config = dict(
    vocab_size=6059,
    activation='swiglu',
    norm='rmsnorm',
    rope_base=148000.0,
    rope_fraction=0.5,
    attn_scale=0.251,
    bias='none',
    init_std_down=0.0,
    optimizer='muon_variant',
    lr=0.0149,
)
Each number is 200 + 30 x the weight over its row's rms, rounded and kept within 0 to 999. Layers, rows and columns count from 0. The size before them is the row's rms in percent of the matrix's.

# layer 2 attention query, 64x96, rms 0.166, rows 14-47, columns 0-95
116,175,190,174,200,259,158,113,238,235,175,166,227,141,214,236,188,161,204,213,210,177,224,176,210,178,219,177,142,174,163,186,178,190,240,134,152,201,223,197,160,236,158,199,170,234,251,256,192,231,178,186,182,178,234,171,172,202,186,163,176,241,213,179,238,222,246,207,172,211,172,215,187,207,163,212,225,203,182,191,197,152,218,235,253,197,198,211,189,203,193,166,174,232,194,229,189
116,215,205,159,243,166,267,226,186,179,203,134,143,240,214,214,176,235,242,228,230,193,226,189,185,210,178,229,160,245,232,218,246,241,180,146,174,184,197,199,172,201,224,204,211,180,115,192,206,212,257,188,164,235,245,191,191,199,216,163,225,214,231,204,215,214,246,238,174,246,195,130,182,230,149,185,176,218,209,194,195,203,172,225,193,168,197,198,175,212,163,171,187,237,205,197,181
108,234,188,252,195,200,167,196,163,127,210,177,229,224,164,233,210,166,179,206,244,187,204,186,194,222,176,224,228,222,200,184,215,216,213,214,181,243,228,250,183,164,181,190,255,151,165,123,217,201,190,246,218,172,186,204,204,215,271,139,189,211,260,195,206,203,209,225,153,193,240,185,176,222,220,177,215,185,224,219,211,219,239,181,194,158,222,221,215,185,167,151,218,244,263,160,190
099,205,229,230,185,197,165,224,218,172,212,233,258,188,213,194,227,175,200,163,154,224,187,196,193,244,230,165,217,213,197,194,146,152,151,221,196,191,176,197,241,185,237,200,197,186,216,195,266,157,172,196,202,201,230,183,134,222,207,183,144,150,194,184,174,184,221,165,199,263,238,230,211,188,205,187,208,201,189,228,241,167,174,148,182,211,174,257,208,141,270,175,227,215,184,235,154
107,158,192,197,221,184,178,202,216,197,219,244,197,193,188,154,225,186,149,161,192,239,233,181,164,223,267,146,200,209,172,254,159,222,203,241,214,154,174,220,167,247,175,198,202,159,139,118,185,198,203,253,247,206,175,179,232,175,154,170,243,243,226,171,240,212,167,185,166,204,187,218,174,171,195,198,227,176,191,174,227,210,179,195,247,190,196,194,195,211,213,207,200,132,220,192,180
093,252,200,204,179,222,171,221,203,284,235,185,202,188,220,213,166,165,214,233,172,196,204,233,201,185,223,169,221,170,175,213,183,223,197,235,200,154,173,179,128,195,227,195,197,226,220,143,256,176,154,249,214,192,226,202,208,194,224,181,184,194,179,204,146,195,245,190,236,273,219,196,170,240,229,191,201,151,228,205,218,205,142,181,246,219,149,216,142,155,219,206,220,211,187,232,227
106,200,202,179,209,165,253,195,177,190,199,138,156,156,187,205,203,206,212,241,215,157,187,176,205,226,181,209,186,238,196,240,285,208,167,189,217,206,252,148,179,182,207,221,184,202,150,199,264,179,190,175,189,197,190,221,179,237,249,109,230,186,255,151,222,150,190,214,164,194,208,198,219,235,168,170,235,218,208,214,250,220,221,178,223,184,205,157,187,215,169,187,205,153,218,177,197
102,180,209,215,164,232,157,192,173,128,219,186,191,210,201,244,218,224,258,242,195,134,215,189,194,133,172,168,237,216,196,137,242,247,196,226,230,173,211,213,191,148,183,205,193,261,195,147,161,209,183,174,190,145,191,243,167,192,216,196,215,218,171,175,180,202,193,240,163,163,205,183,206,244,210,157,171,174,228,209,212,161,226,237,215,198,141,210,212,233,192,191,235,189,222,171,194
100,191,202,206,194,229,201,232,196,263,153,218,225,197,148,166,236,137,227,182,238,189,239,245,220,190,159,198,196,167,170,189,252,176,161,186,213,201,169,244,181,183,219,199,187,211,178,205,213,281,209,176,217,219,180,197,254,251,152,193,217,224,179,201,143,195,196,234,203,211,214,230,199,199,254,195,234,191,174,221,220,248,161,152,218,173,182,179,189,143,140,232,208,188,167,169,225
106,227,224,145,183,214,179,184,146,211,207,200,220,203,229,155,232,203,185,139,194,241,222,215,201,206,185,162,208,202,256,187,163,210,254,189,196,179,224,181,245,244,186,168,217,214,168,200,213,176,182,178,169,199,198,206,178,134,169,218,177,185,185,212,198,204,160,158,188,253,235,239,182,195,239,188,189,225,161,188,292,188,233,164,195,182,131,249,174,179,190,192,158,155,223,180,244
117,187,201,229,199,152,248,185,210,257,201,201,212,193,277,218,268,185,233,240,173,108,159,194,182,188,212,206,211,173,230,226,181,168,157,167,212,241,203,223,145,206,183,177,210,170,167,230,257,230,181,175,201,194,223,205,211,209,204,161,230,179,228,226,193,179,236,187,182,185,218,189,240,216,162,174,247,174,228,145,178,263,202,185,181,229,250,185,190,218,217,202,218,217,209,165,174
110,231,257,173,252,164,231,190,167,187,202,174,206,176,208,166,183,203,232,177,132,212,263,194,231,134,194,204,205,241,265,166,248,185,177,255,144,208,235,208,201,173,174,211,167,216,194,173,181,172,215,195,167,145,234,169,210,228,210,162,186,227,185,170,173,208,227,255,187,181,207,167,181,213,207,182,201,141,227,236,161,228,232,225,206,205,194,243,203,175,197,181,201,256,190,188,186
105,174,191,197,202,227,231,197,160,229,240,112,227,230,188,226,267,220,188,223,261,219,177,218,157,149,226,168,212,210,192,210,194,222,164,187,163,209,255,234,198,252,156,216,281,198,189,223,141,166,225,183,183,220,221,192,211,174,177,227,192,221,218,170,174,180,276,224,176,199,181,170,202,217,233,193,178,182,201,232,212,184,183,212,211,174,231,217,192,200,195,218,260,232,175,165,208
096,189,198,208,247,186,170,175,253,185,219,230,209,181,237,223,234,190,144,233,235,185,211,177,139,221,237,230,215,215,247,208,251,220,226,218,172,196,206,263,207,184,179,238,228,199,183,216,205,204,166,165,189,229,205,206,224,212,186,262,161,226,247,195,195,176,184,232,195,182,204,239,222,242,130,195,280,200,202,179,241,244,195,208,207,185,191,186,223,199,200,191,280,247,207,229,157
095,182,174,219,224,211,175,250,170,225,216,242,166,237,228,173,234,184,209,204,181,181,214,189,156,184,139,220,195,174,244,172,193,202,178,210,154,217,199,237,132,264,216,174,242,172,163,214,211,206,183,162,204,201,209,212,186,237,168,181,203,203,164,184,219,225,238,233,135,183,214,204,158,238,176,142,214,200,184,234,146,201,194,224,172,199,226,276,225,230,132,227,161,198,193,207,184
095,105,238,214,252,291,197,176,198,183,208,215,156,238,183,244,241,200,146,211,189,214,206,227,181,194,197,219,201,188,197,196,194,234,189,234,226,216,170,216,191,220,188,215,186,203,216,204,165,170,215,236,242,187,253,196,205,169,266,213,168,154,210,194,213,179,168,160,192,245,215,217,198,204,238,179,181,273,252,154,175,167,206,219,181,177,209,176,174,253,206,240,189,221,218,188,222
093,245,216,192,169,165,228,184,240,173,251,218,229,215,215,228,205,249,235,168,161,189,231,186,206,212,195,164,218,182,201,146,221,210,183,172,208,196,245,243,226,176,225,189,198,212,180,240,182,213,259,174,213,179,233,201,214,235,196,244,259,249,143,192,171,227,235,240,262,182,219,202,166,184,219,204,225,208,159,206,215,224,195,233,192,173,187,229,237,184,202,274,175,164,204,191,279
090,207,242,203,128,213,190,249,221,172,236,198,226,226,168,224,175,244,163,199,208,169,231,215,190,194,216,216,200,164,202,258,205,222,201,200,179,196,190,181,271,243,209,234,205,198,198,193,165,214,155,141,253,158,190,171,254,152,122,255,266,185,185,194,172,185,190,208,201,154,189,222,162,185,148,214,228,184,227,204,166,186,238,191,168,223,189,203,199,160,205,210,190,194,235,215,190
111,251,192,242,189,150,189,190,142,191,245,184,186,268,207,197,214,175,214,206,204,188,191,218,185,167,177,193,223,176,193,160,171,194,185,205,237,222,151,237,187,201,239,202,162,166,206,176,183,132,176,191,270,216,141,221,230,189,200,150,177,181,214,205,219,225,229,218,208,221,228,227,220,194,172,219,216,152,207,173,160,192,145,208,186,221,228,219,200,269,217,238,234,142,219,256,232
118,248,255,229,181,171,204,191,158,187,203,191,186,251,228,208,214,216,214,204,211,207,200,193,206,174,171,181,228,162,190,162,163,182,215,192,241,241,151,209,191,198,235,167,161,208,184,197,206,199,172,185,250,218,179,227,223,189,202,162,236,175,179,242,229,231,225,237,219,206,200,215,193,182,180,216,186,165,188,176,133,224,116,234,212,253,231,216,220,299,172,166,216,134,208,238,191
116,298,238,228,172,229,212,225,122,209,238,222,199,249,185,229,211,217,239,227,214,237,204,200,196,166,196,199,222,176,200,205,162,179,246,182,240,209,132,205,164,172,201,162,170,180,178,199,179,221,164,184,232,231,170,224,217,199,204,212,215,197,176,219,240,210,216,255,205,211,190,255,211,148,155,216,183,199,216,208,155,224,144,198,222,223,223,204,225,264,213,182,189,145,193,225,216
118,206,233,215,221,188,199,211,190,156,241,226,199,243,261,239,197,216,224,189,150,231,210,193,186,221,143,144,253,175,181,244,232,158,171,214,270,195,205,266,223,212,175,190,228,168,178,193,196,165,199,221,191,158,216,166,242,203,253,212,239,210,206,207,190,205,218,213,229,225,199,209,220,186,212,184,140,183,181,245,164,208,176,244,189,255,241,237,227,233,185,150,228,183,215,180,159
095,174,206,259,202,217,192,212,224,207,209,207,189,172,170,238,144,171,176,183,253,208,173,250,147,214,131,212,244,199,164,231,137,259,217,236,204,211,187,175,162,196,239,264,177,212,212,230,208,177,220,228,201,237,170,265,231,159,204,192,212,219,171,168,206,232,202,182,194,169,185,228,201,227,174,197,227,211,172,178,187,171,155,196,167,218,159,184,205,243,173,251,215,171,162,228,227
102,195,217,275,234,165,174,201,206,163,202,224,177,217,226,123,123,233,174,174,210,187,186,153,199,199,214,202,186,161,176,196,202,201,235,238,185,194,158,246,228,165,211,199,219,146,174,205,219,173,189,216,190,186,170,244,228,155,214,150,184,206,149,221,192,171,213,193,106,209,171,155,193,185,210,208,236,194,150,163,192,182,190,251,193,193,179,227,183,203,201,221,176,182,146,198,176
097,143,221,222,259,168,221,233,217,183,197,178,210,206,245,193,182,103,221,232,188,241,196,193,216,207,185,201,260,190,233,203,153,219,176,218,157,178,223,196,186,203,151,182,183,192,167,199,181,189,171,195,200,160,187,185,254,192,244,266,147,233,166,182,202,201,207,196,134,151,206,203,160,143,188,205,222,212,241,189,207,210,235,204,218,202,211,247,227,233,188,163,178,211,219,157,170
107,162,214,164,205,207,238,242,266,212,201,184,166,240,182,191,215,203,193,174,178,289,219,174,223,242,189,219,164,218,179,220,217,150,227,238,220,167,171,182,149,172,157,228,169,229,188,260,213,219,234,226,194,212,188,238,162,259,198,248,139,198,213,210,217,206,222,166,186,204,156,226,185,147,181,226,177,186,211,234,230,184,202,183,186,180,173,258,201,230,193,170,210,162,228,174,206
072,192,185,164,230,231,183,239,211,239,199,172,170,228,117,212,168,159,198,162,159,187,221,257,161,247,221,209,190,251,225,208,215,223,228,237,191,148,194,241,173,232,222,178,183,187,235,156,155,197,218,238,231,223,233,195,189,216,157,214,202,227,193,196,181,186,201,198,194,189,185,198,198,198,178,219,241,219,204,221,211,147,230,135,196,170,174,132,201,144,210,233,159,236,172,216,250
054,242,238,248,201,176,173,242,182,181,213,191,160,220,196,200,207,182,177,154,162,191,169,251,178,216,235,183,163,237,214,209,186,191,203,234,188,139,254,237,178,196,250,206,206,151,229,150,129,126,173,179,188,220,192,161,198,234,161,187,152,191,241,194,212,187,191,220,203,193,187,206,209,210,167,222,226,209,236,228,164,156,209,172,167,227,202,194,201,158,240,239,254,238,166,211,212
082,279,247,252,156,195,194,148,155,182,211,194,209,267,199,203,225,235,219,214,202,209,176,196,204,200,189,170,181,209,186,176,172,158,214,160,211,201,148,228,183,186,229,210,171,243,209,189,169,207,190,190,185,221,167,221,282,198,214,167,223,192,193,253,227,209,223,210,218,193,194,226,195,177,142,224,199,196,232,191,146,229,142,237,229,236,251,229,204,247,191,153,219,141,181,203,206
107,137,173,201,196,210,168,129,252,180,181,195,191,188,220,216,189,247,211,195,177,152,213,200,211,149,225,224,204,255,160,205,218,220,188,235,130,189,250,205,182,224,240,184,243,158,198,199,235,208,213,177,193,212,222,204,165,240,207,230,190,203,168,188,148,231,183,186,162,171,250,205,197,193,160,212,224,214,216,226,179,186,256,170,153,187,154,192,166,153,253,255,193,220,191,168,229
095,183,247,209,208,248,191,190,276,179,204,159,226,152,235,169,174,212,206,194,253,220,177,162,226,211,159,202,161,167,159,163,214,187,203,202,215,224,155,186,204,168,190,204,172,173,277,201,196,248,212,160,193,207,206,263,193,188,202,237,159,257,163,163,212,218,198,226,206,155,175,183,268,190,232,178,219,196,250,154,160,191,224,203,221,191,259,217,204,231,225,169,200,205,203,207,203
099,243,145,285,182,177,124,161,198,225,226,219,199,177,149,202,265,194,175,203,203,215,208,188,190,196,230,193,127,236,189,171,209,148,245,217,142,230,192,196,191,151,159,142,213,195,205,252,257,197,173,149,199,224,180,226,198,176,182,212,201,198,182,201,187,237,207,220,176,153,210,219,228,195,178,214,169,178,249,229,207,234,201,187,177,201,221,186,209,222,179,192,200,222,232,190,168
099,191,204,195,194,227,203,208,182,245,180,211,210,216,202,151,173,171,170,250,201,151,214,173,229,197,193,219,121,197,209,187,176,188,164,187,267,223,211,172,189,197,220,120,218,225,217,123,209,143,194,182,236,132,144,172,182,219,246,214,219,237,216,240,216,125,224,222,192,251,166,212,190,206,202,169,180,203,157,192,219,243,170,203,200,199,212,186,189,196,244,220,189,197,224,205,215
110,210,156,193,216,228,211,227,201,159,223,208,176,228,160,183,129,175,215,135,204,163,141,201,246,178,213,201,225,268,248,223,218,176,161,223,236,189,216,219,255,176,219,226,195,221,185,207,202,206,209,189,174,208,245,223,236,183,194,232,263,225,139,190,182,165,214,216,238,206,215,239,231,221,225,210,192,260,203,224,205,210,232,275,199,232,176,214,236,188,229,191,201,247,180,172,212